Each number is 128 + 32 x the weight over the matrix's rms, rounded and kept within 0 to 255. Layers, rows and columns count from 0. Numbers have three digits each.

# layer 12 MLP down (transposed), 448x160, rms 0.131, rows 212-241, columns 0-159
123151118170098080144140117116157205100123119143147195120128154133101123197123105187142140099122153156093137139106110122134157085124107153204125115184165126117115123096156111176142153152135103167146125125114097112083130107107161103192123138150157123150094138106166104110100155143127137112209087053129121138139142106104161101074105094133179117125069166151119145185125110125097108105089059121135129138227125088127127180119087109112104132042149102059106163163125157120085137173142069
187087089113103166145118131124172132146138100127079109097152064193173159141123151168110115154148158095140067109126101102193100197198128113112152157129139110080089125144076141146149099155091121095162118146163111092110087088113112124181138115133145205106128106105151104133111133144186108113131143126162147150177144155169154070142124150065122109085183134118208113124099141150138121156135145168113157133141124194173148100086092121159124101131143141110116087097077073085114122112113135
140203138138073133137136136097126121124100124170205064106142067167135128169121120146170199149176149148093119196141118169063094132114142149174140145154137095145098130019149142094126128156103111134152084160089142056143199124095154123175160108064119161096127076104141121169148181133191078127063113159129124120166124149105133055159113158093122156133143089096133141034103155202136142105115150137136115102111137128166151129042189151118117114137140179150104090127119205167158149141107134
133150094167119124134084181118176154164084147140167191089079137133171121103136128126133140109114137187132182198165187159131124120132095067144129167062174170116179150143106132124146137118159129129107100124145119115117112113145122118106149144173149093112135165081032109141138116087146100161090098156088066116171136167055096164143164120147077152161104161074109189105129142102152067048113116154060133116134069077111145069116245161151122144130123111142134174145085143128147128148081098
117137125162071098093143061067088147103153145127076074125162097139084100146122167127164151086120167166159114110147128086201080115105119156095090128139104162124134098186114120168160124101105127081160158128101106053052144133160098173111051102118159153107090110159183185084108144099141111094180119148086131170166103176115103129149158174196141115077170155114157181156150179107124116136075146098163164124090100122048109180160180088152082149073093113081126108141103162128129096111107193
133139133160125105133132153092118081118184105125112102058176108115116147145072119087117160131107178134140127110122145127137110094112113119171189164147161145140189091151136123141118141090163123117136162135114158128119159143116117114088065138166113164128186139162164077132106057114138113108090163157135160110194082155124166154108145140147164147089156110100084110127125157120169139149133128171130172171131127124108195122104000101101095112070117121076103128186129116121112083150098121
068101116127075130094094158102140133060048133154104152153159102191089104124101162172139126150140110106178187089124147131119076149118063103113133142166122187099156107119138159111155136171156122142157067089100182125147118115150108133089134170107151069111183195141130173146134126115118071147160138163190137122124115125179139174128178118115145132178102097150112150105080176123116122139086150121151059172131122125109138160162098109162099108175090104168141160122126087144143142137124128
094184121163120142155130088168176109101139100129162141100113110118155108102150109128159135143106160123118106093159199103192134163129096120168120120090124156113157140114063047179094149168123102083130138117116124160195175120154126181103171175127152169134104150160173101150139119124151074112083151133142139084166119097097098081131154190167129116162160179135145128098112160145172159181118146118104152078099147113153147123149200140185125085103164092124074104086118148127143104164127069
116109101117082120119147155122131135172142160125122118125140198208162131116149060156135113095131134117155098101126089145127150085101157116103111145138087137151221118134143125167125129142152133202173178178170115126185099117151149113100106160158091133109078124092140115128128162111078140105127151150172097074136156115092134112117098121092164129130176139193133173117138136099137172072151089183168082059092155154118112179110255172156106124121107104146133120096107146116120151177149136
108179118126138101160181149153083126188107156098111103077169163126116138105140076080149075122053147129119090093140176164139115073153141149147088091157132108105121145087104056075097152068090130153126098121072147206162115139132128064134129118130163141161093164114152111165121127143134112100108121074164118168168083113060115142119136104147096137147104180125185088105152154127163083125158055070140087166125150161151153177109255102134118151133168123157088115137163135170109075107094154
171137062210111076150091142196164155133103088140143125134139147117166136111122134115136127082132132105136158186138132104130129142172199163106157121092116115143126067130103125104132166072163143095081185182139105115166124136090176141187131182128136126082138123124097137067151077090169119056170150151173157128147142168166083156178111130123161135103133112157069116121099126158128137175114142144172104121104089117086150166117128129106088077113104102139090088131105110119113111078167146
138188117140169115149132130091154137156114097131074126126118124100188149127104161132150107125137108055080156129131073148080136144147149119139150153133106085121128155131123115083149115165098069128117178095119147101153158136082153162175196098091148138118187115136144139126148120153140092157119213084141103159076120106085113139081114188129162129125149115121127101158086099083106153113173112148174111100105176187091142113092132147136114134150177129122094153134112152136095140121107128
143119084156150238087149152102138136087105122094105185152106100105095123160134139140118127072101106146044065176100114181152082135167120065186085128085173182087120064130084138089093123153126131159175090111129087140158153077132170082123144095112108122099087150182091114113160130107112126116205104146098113173171155173075120129101144109118143103162175167106103138114144151072115169135092139130109110156136175139142119145120168124103192065165076086134126120076124108128124100171132162
132121164074125135107094100103137098072115153142143180123096098150170063160104094123157147134119113120155154143086100130133122124116108157132079088153162100171104113133128146098122130147101102137120075158110115094069165190131128145163132125162090183100149102126122120118122126049119092159177152056159101156106196104139101152132147176153105143177167064096109109160086130138168148197101126169130083130062090084149106125152109193158118099081068152149105151141124138157147139167119099
182159131158090178107170111176144126141132149143138196123178113107126127151091121102119135152134145087081118146167090171108112117120074159096142158111129072178169168160154118175116121148097146107159170109200114096069157128100107111086132158099062129115123069115224125111120126144155144145146106078132161059082146111122119092137084105122113094127128114139168100157153086090124141150059119125114104147135096124125129122159147061176105134140130199170105092082124146130153187142154159
136111140148151185150048157180146179192112165162155147068119122111117162140127099129118125080117093156125105148141117169110168160070135145139151141156201163102088174087127102127147127142149182115091115128182130099087100087095083100130104117094129103143175100135108150115191152195103114139159137092155151194144122119146131109173161182149183139114132164147155106130187200173107068123143133143121062147106180187070062171135050090133156169139119154119052092114151134110152115202100121
154170123105087104128128089123119192103154114133127132135104145066128185172146069060204175121088121112112160168110134134136098121161149136079104074088124146113130060137124172126156150164093107155169129077074121181145141124130138144125153077140127122195102153157054218155137107161123118103138108148145109158135107104130126102101135103166084161082138085165137071136119122146170116178152164124141089162091136121165101122088124055101124165159117126120063125122170102160108096070105127
119095155158142114111144176093173122096125138159173150091136097109162137180104140127161100119162131125138103108093101137178063110118131122159055131184081138132123131079116142032153136112153123158100117079130107095165169118123071197156153093083133211085135100076106158101111138052206117134115133146090162124090116107193184169158137149148116127125083087113158097133156115162143169142158068124127129109143077111140117102153147192149137135170130130141089147157127161091142159124100156
139168170180113118099112133129127121152101088087139175139151145163111130136111092104115144069119070135145047116124135148122111097117082127125090088116138112088081127150173143137130172092105183114115140107138082134169113133115119111122169184089125108193107169137041079158102166082109141128109115225148173179160124118085146132164134076170128118172138160064185102086142160173129107120130143104123159168147136149097153122134179179139114083146114084060235189105114159133091160163147173
120095087119100149109133128136154097100076166129144167156167121105125136168131148098124132097096165116124137163161126155112124124113212153131133155090153163073171097148119128147099142080129109049118074099091126154157109197163132170092129087117143088132142115136077134131123202081068106096130122105099129099085128148058147133120065152104119125160141068044080124154156122155103112127173162166087143129100119090095146155132051102128107130159133174134139131164126141200118126096129060
063164107175133182112116112099148139162115139133091112164080122075140120085101147167139101141115157117141131130155097098144174142116158085094198122119154153107107133095057145121153103102075115128075117111179127142126123153146132116114129111138110108091166170151112119091187111128228069151106058149123133083110106121134073138135102134156080111075167153138140173125087140135120156160143119145080096160121078181143114134085181159125124138091097145125153172176132085116111124042059093
137132125156101114180091119129174120124109136131106130128110130115084199111204131134161114084104147124140124133140129165140112063122135157146119087131166104139128146096084094130105168164187093141114160109159129091204150156161127116108080075157232135113119102140162163183112141123150160166115135162103101117141120148118154094145131111074076142159153066124154094148102135085082154125143076113128119112098102167157127204127052053109130107106084142107105150106142134142128170147126158
103108114181140113089141059160094075132067116103098142089138078167158113130110146070135145098071137136161182121168164134120140073076159145109087140174113116137144123162112155129115150054108071165048126097128081078139106181158136095078111128153147096132148107099161109106154166154180078084133100107155045148143154120128118098164102151105140113145130087157111058064096163113111107103146116087108097136161109085136123152148136158141196117157088133117099162095155101133130112065167117
123146107137138124092159133104068132114165092162176096139137147188132123174110102145104129118088109120133202147123173171106114148153143176151156123127096104220158114103125164101139158058118143193155135151125086142142143110139101112173115123111117105104101117115106092136167215155134128119129128220110106107101121175137149126119149146138151132126168140124127153195123118135092141097173086136114156175104103162176180196164193173138113117125223082120124111125089132133101096065118136
143101087180095180109070171099150129144099143073125124105138177074115076123119071150125095172135112159093112137133089093095139134124091110093127157100149147142103168086133146114170160116128079151053102130137109109150127124188168138100152132110104104145117147090138224124109130177120149164097147198112097150136116143182161114148142162155108149104169108138117115157072131107110189107108114167204153065134156168188144166138076170188088114105146072167082126134121116109115120140111102
121105134132088128070136128124102154063105119124128125063161135090123116106095123050121112102132106149107178065103136101114059106142117163126123086105100094065093101132100157171089161164140135121123136090112165135063084056119146156152151130094134112174102108140191131129158122113134097102072158143135128130109105161110141138157121184193048086182112116056153079073111149137186101115092141109134169173156176108113115065092057075121130105157136118096093094162129130169168117110113128
113113130116107108115126163141195086039113088163100172056136130150158169171149118097138112148110168084100104125138178168146110186116157098086147114130132126150147115130160197109208123175113152124151163145166114135171110167126133064075131105156109153124105118152162102148121127153140134114131123107124198112131116134137096167070139120089133103080132090167100139123116115139166193153088183160111139128128145167071180096139043172096107132145059111147131154156120112078135090097081150
089092099144061142127137153113167177106160128194117156145145098173045116123166145191119104122133121123151083123129096126183155160126172124139108106144124155129119092080107075121141140119075104066161212151137165088074174088139115055144112062159125106065122111127149075138124151098127113127103141083140126134121130120093117153086111149146069169191128119163087112169118141122139184210122112140148130062145140132141128123075054139141101098166123151155182113144159081076144113103127117
162085100045068146095112074156143076166204104139130139125145114112129137130204087125157126116124154098096140126128138052125116174079114091156139122131132121123193110114135105133122052119118093091170143164128118080094146120170128104155126079064126121130142100154147186169140152161223096101097171112152093169121105182090103141118149132147067173111134110103150158137077087081151135175107168155105089157124164122112111136119172191116126152089127112129121234094077076143069096085128116
149085209110130069149140103145104138080146186117116132127141074106180085122111092131137106141093159082127112116130061138079154151121158070147113157101173126094137137119165125140087119092079204139125139113068116073148153129116128138151100107144145100125174118101094092095077108114165144167118127131142134107107151107108124204068158101137130155154089150087054181175081128138186062098125134150144156165104117125173181118148142129104107164170155133104154100141166174153088148135071100
# layer 12 MLP gate, 448x160, rms 0.252, rows 213-241, columns 0-159
113156068125125128134075100059108156087123164088167155132147108111102102145136119147161103179105076187084154109157136104096154133160121126135124116131153149083143086120122103118133133117151166136140133090145085156122078073123150154119112192129062109186164137190108081134134122173136133143096060144083127131035115099167099164117147103174124111107095092139133119071137094142144139121153129128121126136149150134099145102143094107062133141164147152150180117157138110169142125186108085
170169133139089093141146147107124130068126124085170121159066115118124078083121111087145122099129188085154127084146163097122102168127111110104090095127122141088115112120191156048059118106125113178104112120140219163127108126141141163199073147149130169104133143104122083163116098057163061078140170085146068189098086097085121117162175128155142171159111151088167098093145123164177143150061129154183163085129196168127173116123124129108123134148100083089170127163155145109172162085103115
096149109153061173178133105040138089158197076168150194148178150118117111117107123141090095186178182137134129126148140119117091146150134153093131080179095187136120092145121129139150106052121168073121151129139135130109131127140065123119153148130127147168115169154102180132112099104062157126124080178116174107137139205085137123091088085091118149141116123098086116159043171168107107099104122185125049083144084099083161132109187108123180181081124141134108147119174146149101134113118192
123146102141106134134178161144150147089118118180146155138164161149140099140081130119126131168135172206153120215230141131144183167095131196096121086163156068153141161078139124102099089165152137094111122174157182122114159073103077115133141202096044164155089141129176093136095135115113151157078165118102149145098138184146106223094142117090151103174123155119128138152119176102095121104083154115123108125125175174105138115106095126182107087177151197172136149155168145111099134126119130
183077068112102148110126107126155141110113139149119153103228136108108116187195128109124139142156116063123065158103146158134123155112159140160134132136145141128169104082178132076148109159119118065095165150143127136151165100154128150131181177076168130110127138145131140133132111089114101066147146173084133094156176127054180172058128115118091163115112108087144117139093108170119123123104160176116140090134114125157130100132119132081135150100141112080165121135121098134116100081151098
159103144133106130121182116182165119137100155161142127116147161175137137148164110196074122155095114184108094121106072145114134117145150200059098197117124140153124131068180160125111128149151141093129137144087150153115082062119170152142163131140083167142129115144159139125118135138151089118107139089134128181135095142049152139144138130124100111073132145122128132073159162106099155118143179141155143091020148056104126161178151081134147084133126151087135132086177148108103107145151117
125089077124168105128080108183080142159134130147155138115145196139203085106143162138145150200062105103142110144098161156131195152067131146121157113144152170091166185181110128056106158161098171138116156098139170202143131160108129167140094129129131154083101118132152127133141125147148084131123123125175128108147112174139146160084126110165090159131139114167143124123159101089113125140155103130106099129176163125125175140113158137123142199153150176177141133136095066146136114073080187
152150131176099142084111149121136173128161187128170092120133132138149114094093128118076087136127132207087139070165130083094180048113172149109187148071186152113108153161167104112123094109144179141157193095075190144116156154123123147058151155090128172165132169141125095158096139132121135106186151112106122149109138189157120127087127079149178118106149120075129091184138049157131110158165101150148112098111195092171132135093229177070141136134164183123080126140120120081079117066128121
102142147218130107140208144059094132134174146094084163107182135139108155077131144105141124115159066062131174084120150131133205144096148088163153075108088145103149090123164086147077134135159121120172121085096105093113108117151106072122127062105173100140084121108113127160113173126145094179140146143131133126145044090135115159166147159127120127126101114094116131118092155140110126153081066154141125149120108119173126078116154142183147163130108130164173127081100159075101109086124083
085090106152116146127132169106137137156139102121126140143092138094130157102148141123163172134104197142091169149142127165127116141124205156152101107084147117142164174017133129110137151132116146179165110106104147100093103171128184131130095172145149096138112102098157141155172155137136113142120157133108097157117099194123186150105187124178153130075151125091132071133083184095085137111151108118069120105144129155091181084166164116102206122142080103150087176222125161130120157160149112
088116143163151132103052175177067096173126116129146150150185133139139101129108086150138136145087121151136146068160145133123076108091100095129111093126059123100127080120166138167139131114110111152110159149170136105099160162066164070139126128145101119115132096146141086184142125165081112119100054150105158163091176136156100146096155145180171102159144155127125109153145160150127150067121113120144129122077171097137130138047096111150143171092064135122137201125138124081135129124115140
132107116144092119170141132082065169096133153136152129116188121149087113118097146123104123159165175122107123140085103123140097124192114097164122077176193152143137121122127099116139110112042102146081121105096111091108116065126160137132089188095151169192146128170147090176158085098171118098174143071142052173128088138090156083066119166223111199104105149103091102113195102127065142144131146143085127179099168107124140068170161153102147130152179082122142137100091123139107095137135061
183152094107117145154070147137166135128117100167061167174146161142145119123101110091148117143139159158163157101157133136125140116210176084066101120091060141136115085104101180156082126127159194154124155202090132115104111191112142186145133131186111112138121147121151169127102078170145122138083159185185143139148096182156094105108137185130155103165174122139122134116085191097155109133108125152146136150169170144174159104123149131155115106180134095148112083152078163138119047121158068
103173159080150169151126101119128145134113096158210109105095125134186102157118115172136082089162155120128133144136091070197136142160146078133153075076084165122185143078088113161179131126168192146118137180097098165154092075133130172097095159165103101148095113145143151047107078113105086151083204160139091135162136149167140172119113144123097099169125134123123154094150112112182085182117045139135078148155133105153160140110224121169118179179138168149128091128080152165150066134127097
107145107111090009095157135138127136154078108058115152183137124169134120088079142131106099155098089132159191172149150109177159096137107155136097149110099101157217145098117104065119134131142143146178129093092138080151097149109144096101198142120121138103115141117176116111110116132113133136111172119088181166062149125162106102139097178174143141183160169139083148169113111111137118105168109125085191102145123140154099092132176161166138133143120122096107185143162138085114147056125094
100094117131122120132094163131113159070142127170125099125090151108106130138116083138105032124135088159113107085068096086156144118142105141066147158120127114173143075179076088105135099164165125144119132120076187127153168112108110143115136159098124161144163154170072140165133141118208147111172144173143198154113138119122159130149131083131082086134051090145140100118073096130094155091132109114108140054116096060094171131133176086127128073148136118116113066117086126160114157141124146
121163132122145181117207129132143132162177136140175113148175110076147118128087099138117159188139084077118133101139146133118099107157149163171146049136164167115079122124148137101129153168131123163120169113179132157170158185100180165155126105116144197121134100080141099179183185099148100167139163123092049057172113120031174128128085077140126103099105204099171157166081099144163055138099161108170109138130147174097117128087153086193080139128144111132098134176100199154091137085139120
133130143177176122160108085109159010149137170117157111118104127113117150172190096106092127069126122105126118143142206085121183109172121152126102141146119093187098172109120150064084143102131093148097134120136106155129083130131145081132079166133136143168093123126074145205100092068127181142117121152178094145144151143141081158129117140085156170171158147068171129101098202141139119184122125055149163127091147116146135102131178121138100119169116134158129136039175177154121137157078142
167130107159155140114145099121083180114194148104101077122189113141118087150137088141098176168172083116154106079123148083196161156135112133145128162129072125143109147132087148108121167130190145064097143157084083109168100123104182123145125084094124107139149119169148138222086126120126143095118099115111122130123125098151123144087078144132083192117124114072128081117118086097143072112130101084120070106096136070090112202106147145092134125133198174082145133142104135162149111108143091
067146147165113154173097135065143134107132172175133132165143093096091134090121149118087169107115110113168170102125088088097138189140138086092126070159149125131080151057146170104153078129147154081150107128114100117076125142175113141117114148158127148136148099136116089117106098147165124155134157103140065091160159153090150098156126184173087147116144105109116117130133124091123148149093130137184096155144104148163074127117095122115145104127127139098104143115130117173175153140043119
140083108137132078134173138059081071138109195125128192112131163151138176083127139131162094094115134148126086098177096143178128102120114118146084065145158159155068168077141082179070101156115120137184100119104112113164164119185130145148140144093126172092102103113119117156156140162115172130157148175174168136133162168159118129094120140156094105158199108146149157131158172169142221091091115095161111192089116140129157137179103167105117122121126164174111135076101112172081081104133171
143144100144132121151103191149123135141169114141116096154112113151173162107101074091122140149146161146111161123117117123147144144140134175155103130137145081137103116077107127158074106161116089100105143078136173167117118073106044145128114146148134159184092148127099109139148163179084169169138145053087176067223131172127135148080148096092113165143142132080138167165121107109180115147141173127170116166143126112191127088135169192144091173113139155127145102063078164164203168148123138
121106107119136112115193102125134098114151117163105105088156115073121094207076105165166145163070101069153186151132149154120131146143176166116131154160097140187143126152169161143136150128155132139137202129095149149152078123137082092102121099126093143129142118072126160169104104136121145138108105131108113138140112120107155169060089140178130146154129125083136163173136092149175175113169114156108147106118136152171177164178080081125082099152147086094133186129123120213065124145118131
129115150138068157076077139102141188130142103068107094055200146152119180093191083089108092155068105109126134092145157123069152108156132128093155086135196114113079136096080114139178139222147147184133173162102142081097099066085116149116123145139080093134165061179114185082104099142134162116076130177143111112187090093094094140045130169101150172102129097088097146103137125176153151205094106149141109115195094149186060110092132154149115126135143122158094159116084146118147179149178151
104213127200142088077090127141085145155101100055126137086107128105188085088153130126157116191077123140139080155172098203181151091076149131056146140193188133120078144055171141043143114170111146113046121133156141109096135145121191102199149196129115127144171170154139143091086167100104106083153112077114208156106104110156198145101097052131189103158142095147107113221128110130124141181180159189161128142056135127142155168106127165173115131107142165154156121051189170145086142125104147
146169226118136156186171137111100107161167164077104153130100138140162108111134116067118121140127076154145098170094133190139120128136132099104139141146127071148125135095191070139143113133136143134151163082173075171115157128149131111087115105147108116109084200106116123094115186130173135057187146159111125176168160141107149179120076129174071116145097178085074124200119143144196128087133071130119182121132097050160127190156081108066148159072202138130193142138149100144191108095160131
114109115184125148146158145097112156097116155112237121111077116076108104109120161180161123158141127134191184121174132063108100090077083167115142167127161123163190140122137151117149163138140099147136117112148115140107105159133155158100163070136107119137143110169140147075131161136159145160064138127112144169057103159043129207086138076144149066123114099158103151132102132148128129109115163130137129129032157115113109116127134155106138151102047148105141144180083123109086176105135163
138071098141052169062138126176134124164180112155113110073161114139099122135149201149113143146146102077141178111079091031142071143151119127088079069148155086137082098138115163108115123111118181183070105107109107075174118168146147129116106133072148118133129163080142145152137116144127152142131090112182138135104229133098092138130135144143098166097092180160148129102104120166092140162178147104118107176127139132095095110161104158176113116157140107157043160072146063107160180157102146
055159095148170185125102146151151081112103124125116137139106106125118126108102138121148090074123134130092135132101133112139128160106111130138121080096089111118119099118155140173180129104122093109102126067117091145025131105127168143118122159063125106126062170091138099128154119103118106114141145110161174154147131185216192128109132108127076152044162098108089166137143123137042170192162063189223137123164145136101155134138178147178140142121139158083115129136125136187140132072155143
# layer 12 MLP up, 448x160, rms 0.235, rows 213-241, columns 0-159
158174104194169129132137139115120092120132161094119064096143189143161184123139118128107126123153116138131133160100163126116103146123098138137121159154188112139116106099089100125144104104082135143121111172110202155096188135171099103095140119138135139097153163126143152068164105085107075136161160143143111081137096152122182108132150184087106111166123106143111138205169127128145120059101121083136111155120115086135085161079105165175144088104139095112108197144111116074180152096150169
100106137120150128094121179169145127179122109116052147121126157137113097091149140129169085073119093173140097118129036114133130149161120115096056086059118050120115169152112076178167110158123129114086137155127153167109142129112123165144131194170111080141088165222133118129118079173132125205156126166164175138052152194136055109124132099119149158120184133086111129158126090128159100054115178125075099132135050120150098121171054110124128090105137098174163096137204110142183073149134141
169113179121125133130096140148096106148116103216171142129073129116186053143135126092147129070070158104142109071084181164208136133073136132120158113106126110148114148108125120087131149086135121144148173180075124149051093091154179167127160093105069092171106112132088107144084125175120141168120121156149063208129117127178184159130089104125127097133114095082134132098153065157131181125112152112153157135164089122168140130131067127220133148086105136114120063068161149128148124145127160
126104099136148197070086148144119121148154122047157097187146149184144095143065141147127113108129144129206104148137119088064080170083115122092074108148152089155144126035111130110167146129109131138098116154140119110194123114100133129141129098140124085134179110132112118177137148119156118184127152141154069106168143132042118151174103167118121127102137097186049098117147160179099133094138125142120102156144156069192179119128077164136169130152189161133136202144141108127137080151152059
154156088129145156181114125123157143189117109157096120108163138117093089097153087126082121099115170076108107169156140158121140145085092103199123133155131146122153130121132130125132103135129139118157088073139097165208142126200119074164147173130149179160081046126150196144118145104109096071126121159113158132135123130054141122098115111135106177126112133098078151191109107118121130120124093128107173190190064133130122177121159041079183136136122132088136135100110129099076124078134083
117157176118093168214107105127100138168112088117110159079116187127222121103148155124159133143160098133110142107158176138165163120105099098175146098120160072133147113173113074118108159146092103156110101072117149131161126096131171106157093130098100054111121166168121125109130113121106154146146141173127114113145139162187121144139056156174159110179123141116078078132110083160154126146104093112101124166124107153124165093106128134173146165125100166164104109119111138138117185101155112
179138133170103125074130104116115119077190044128092120107133089169138091172148089127108080160147077070169127144129167160101114121110082156152080123137141125117141165154120119131110075158108155191189129123178124162075121147195115144088102110134124111061111132131097147108140099097115107092140142119175107162177133142194189128175051140133095165081099185095096080164075147104106091109088099122123101117174115097170098109107111161155102157127178146120118159130175169154128131096115094
181174109113130141129114094144170117140126177132116110099160222163147127119112163131126128130108174166112148118134152104227114165119133105156130082196119169182154128140143093158175071111112121121145200151165114065144124141159098096157158133161192156188124085157104062162119117099129115152121095175183067133131107160135150162127130072110097136133123084126132137175165079150092129140200097129055084097126132079142107112124126087119108075179136144107117184131120144129117172199162106
156152155134118148111120108110218143175059116095174157133150138101117064105113147110052188083119145147183059144125120130108161088098081111141096138080122147148119157110161058071053062113123113033129137074156108070142172140114099145141149136161104109139119107159171106130101132185160099140077169097101174126147150180114142072091123113100044135099126071137153102101158125094087075183116150137077070098176131123146070125105178200178137159106134111092114117108169095112096165102120143
125084162133170124131107115099119135152110088132116131152119120116121070110108159162088135122164179170113107156125088185121070147105169180121021153234146115072142124195160102158118203109086132174092087171131126079116159108098093156099123091110145146184127111074194116130092104091122092086166118133109158115096078126132115124148097123092094105101121103126064104164126094083163110090136103089091137174146131132164134165130136143095114178156120158126148162179089112104146128119164125
092083130130133134173145114073121188119121131136126121119095173092164156077131116103064144106156131108103114158133137096178161126127132179112120122123150122132146142136151120117144116066133147121143151108061158104166112177146089150087105124116158123173128123081137120097185156129177116106130137187110162092213147159169130110059131133103074103058119151150130140137126132145116140109141065130107128110166105173154108151162152143136191123145119120123106111116114130171174151125087081
150124109127145158099137149142068157078097172104122149126095116135095148126133060103112085081101154139154170172188115136110085130105111122120082090167059145115193081128162081165202173134084119068117199149155170114090131085075081149148156165170079110135115113131163159129201123192119141187152157137115140086119129172160089014111124113104153083116172092134118128161112086147162176167118107114147130114052142091130094137147118121185139163112116131110120171134171084094081144151168132
182151099103141106128174110152100130159149134126099128103087163141124119154191052121084141139131155068158101073089125098099134113091099089123155161116091102097141138122113172062089111095130126115105182155109083173094091094183129100117148200179094073119087167104080081174111147119115140078154178143145149120161112106101183134137118060138092103127152110129126114097127108100156045123114113142168128147141166137110117127078101088134118190142113132087126127091131086064158163143144088
090157111050130158130099070127160139151112094128101145134128174143133124132152127122136174083149069108140178146107147092142125173182130150189163101091144120153081100148184111084117183173090157086087120124113084123113196117135143092147113146066084096108104110157076111121110129083067148179169116063123154112081114158085164076163101123106096094144083142101100171067105127106106149117136132073167114133088156107131081112086067187119115104183206072132108178132081145152119105141139063
149119174111101060102168129188109119143001103148117132097176120123162148073179090081139165201136122121156152101105138141129077088129080111147109089138091097155147099084145111166120106092129132142135135127119081149157148090092108100041123142131141121120128058150167133068133138104110158157103155167105079090134096127121056143184118149131145127179079120096046125111094201212123119165149097096151156152108113135066111233141076075137123135066088167162114161117146101132175184114092070
123175166123215081113092119124090145149112115114164143105110036112100136091195108130188093111182077083040162118144154102140130119145133159104137088105115119175102071157137149161127094103107085123152146124127134099118081155130137101068128150080119142154082067133147068122101104143071167159147059136125104118098134156153166085112149151111118159099163074157133193157141175190185099143173151097152122217103125102123110095125137110105147162191099134179169129115085133186113086122168155
153053121130095136079117023145064095110088112144129108171124096136075150108196131162129131147078138146139137201153132122125156204139169133110141120091090158137105125129148150183128137144119094142135109193107165118116086103159133164136149122073094127196047142133103118085098153161125106091115119127084153130158125145128128122091101121158127135128171060120078119137130113139181156116129093149146167081097131068092139131109073089027140151172202119150196138119083100137132191108102158
089092096058102158111135097130131120195131202098145079166158089115117096154097110150171126176116120135168123113143118111138171116148107093124173131134121158098179165143134105114109122111126118186171145100135144137137121126146113231069115147142078126079086072174136095111103159162114093099181114101107173089112080182141145151105180172097198122086188115124173078148126167116176136146092128111155148148159103111100146118080145175127154162149174102113125036181130157148040168134076093
110096124126171107139077163109129105110208149163097099120168159124153141123108136086083171119101085134097117129053163070180071089094131089112117093125116149061085114096109142138123165144165146081168107119164192134069133126108102080090107157159108109086123133114179128172149100089107102101132115122131123089140096138100166135161080138113080100145156070135071109123081141148184117115114145157148139074105108141141156157196150143126161083124126193137076117123097148163132119136182119
105076136143143154097135119212110143142147116133095112129137127170128086191152045096156150078153078123096135129128105152142125101110137118085107197099134158094139095131110140146113148127109120126085133140145122148147153168109061187089114161165145111143139153114193175094135121198089154143104151091138090128171131116114093117111156073124166120095160141185157126075118132129088082078127160120065135170110091122075053089079176158087105137138093087159174108104121126146069141143101108
140069099083141115079078064065110096046153061181076135113137174128115128114164110076110123092190146117107125108149080175108108129146152132171131094137087128123022122138139159172104096157146125133114130128142097124091149128166095195136156117107130143120103162079082159135135133078089157096100100152107133130126172109108156162146088100115120120167139103092187157156147199172065145085098102115131150152122133077139103181115104093117109142154087115127126138144167096167186088143151142
139195101125111057178127126155133127172105158124125117158128092158132131119165089111150128095113169106161127123094161119115104115137139148160093120171148202137168109094115130151098137117184092151148126071127138139151117163083102109135111100124100151183093061098123139113120185125132122147108094046094144156158073149077124107118184111145112139147131081168048161126085113098190127149185141079192132134108157161128088088119149157135125163203151112127198139133127180153181174106099211
088087124126122125152090090138151080150141108103099141115173122040158170153146164098110183108110059147132089163162148131164127131134106134090159081097209144085123115139087131153097116179156176181115129087136115134136167148133078107163107171120126072118136090145142125110061150158168062115154151182123083181146104128092104135093133151110109105079167127151127081113144114115173159152063150140136119058161060110120102144122165113157139144168148150150093111084189153168139164125149088
078133152093098124102131132148159134131047172112146127111113149188121100078164123119128134116095157089131151063074121155135085061165105142113108094168079213122162089116086159165090168145136108154143144160110155132180132105159205118114107163124133154130092096101108139107084137106109167124114103098164064126070161084095140120062132154163148128144142128052133108125166165118115129139171120126087104141141116141121129146188065094149191135141091095139168087137037143107101126103141101
065137107168096146163117164144083132148092161078183120130154062093096166069103114105137147087087091155116093195141046127062135109128154137079171118108138174105090076111180109071148124087118177129082148145137118108081167151079128054109178104103084128127199154104111091087098178178151132066163173118135126137114124120162148171160108145151110104128130085132177157131125161125147120167095121097158101152077210088179182136143085163126150140061123172176175141159101189174049123147074167
071102082106114183161161086061177164131114203093132097114149139104119125151169105122083150126156132092147116158141146075159091135137157141150055081098142162143073074121112133107160104140112107130129151137125150140099146113165123180175099137146136202191150176125092141164141122104095067192084132115198043101116101156130175100125101083118153114053140142159078103096138151145137172121130129104106109110134072131086089126053111123140137133095139093042121145094148128146139133145069062
106111119123147107144128126109150145147162208101110138130134175130237103124073102157155134130170194108124096154105126061095076146091140141126116187158139075088147127121185141115107110197193167155086126117152100140153084122089031131117132143089141126161135119116115149129109133127141137148126154104141115153127162130164130075154070166079162161160124132100099119165158098148149140078116093172166179145111099110115137161119068170128085096123116067112066139167126126132109180089144169
094141132177150153123092092167131205135125059120092128203114097085136134110104146143089131181149094123117055090066144100182142079150061112037083096115124164088099091105095074123123136055180119155147133157098090146149152142164073126102095137140154110143140164107198125104179089116137140110100130144175114112124104076116119141101179107155109110139146110063149148115128203149079118138181154129129066108134129131102092141183152079123092143162152122154106098148081155125199145159129142
155121149186087083138124127118133133135109124114115151085104143103165106131176129169141172084121107162164173108129117122101117109154161143098141099101131137130128109141155083094064114129114161194131058152110118136102115125085134131092083105155165138141154085109088138174137130086146146116084181107167168158128127112117089156138133128098179110127157099130123081082094114165169154111089148171066144149150137131141140102116101180103183102101086131152104140172179146156129195196095129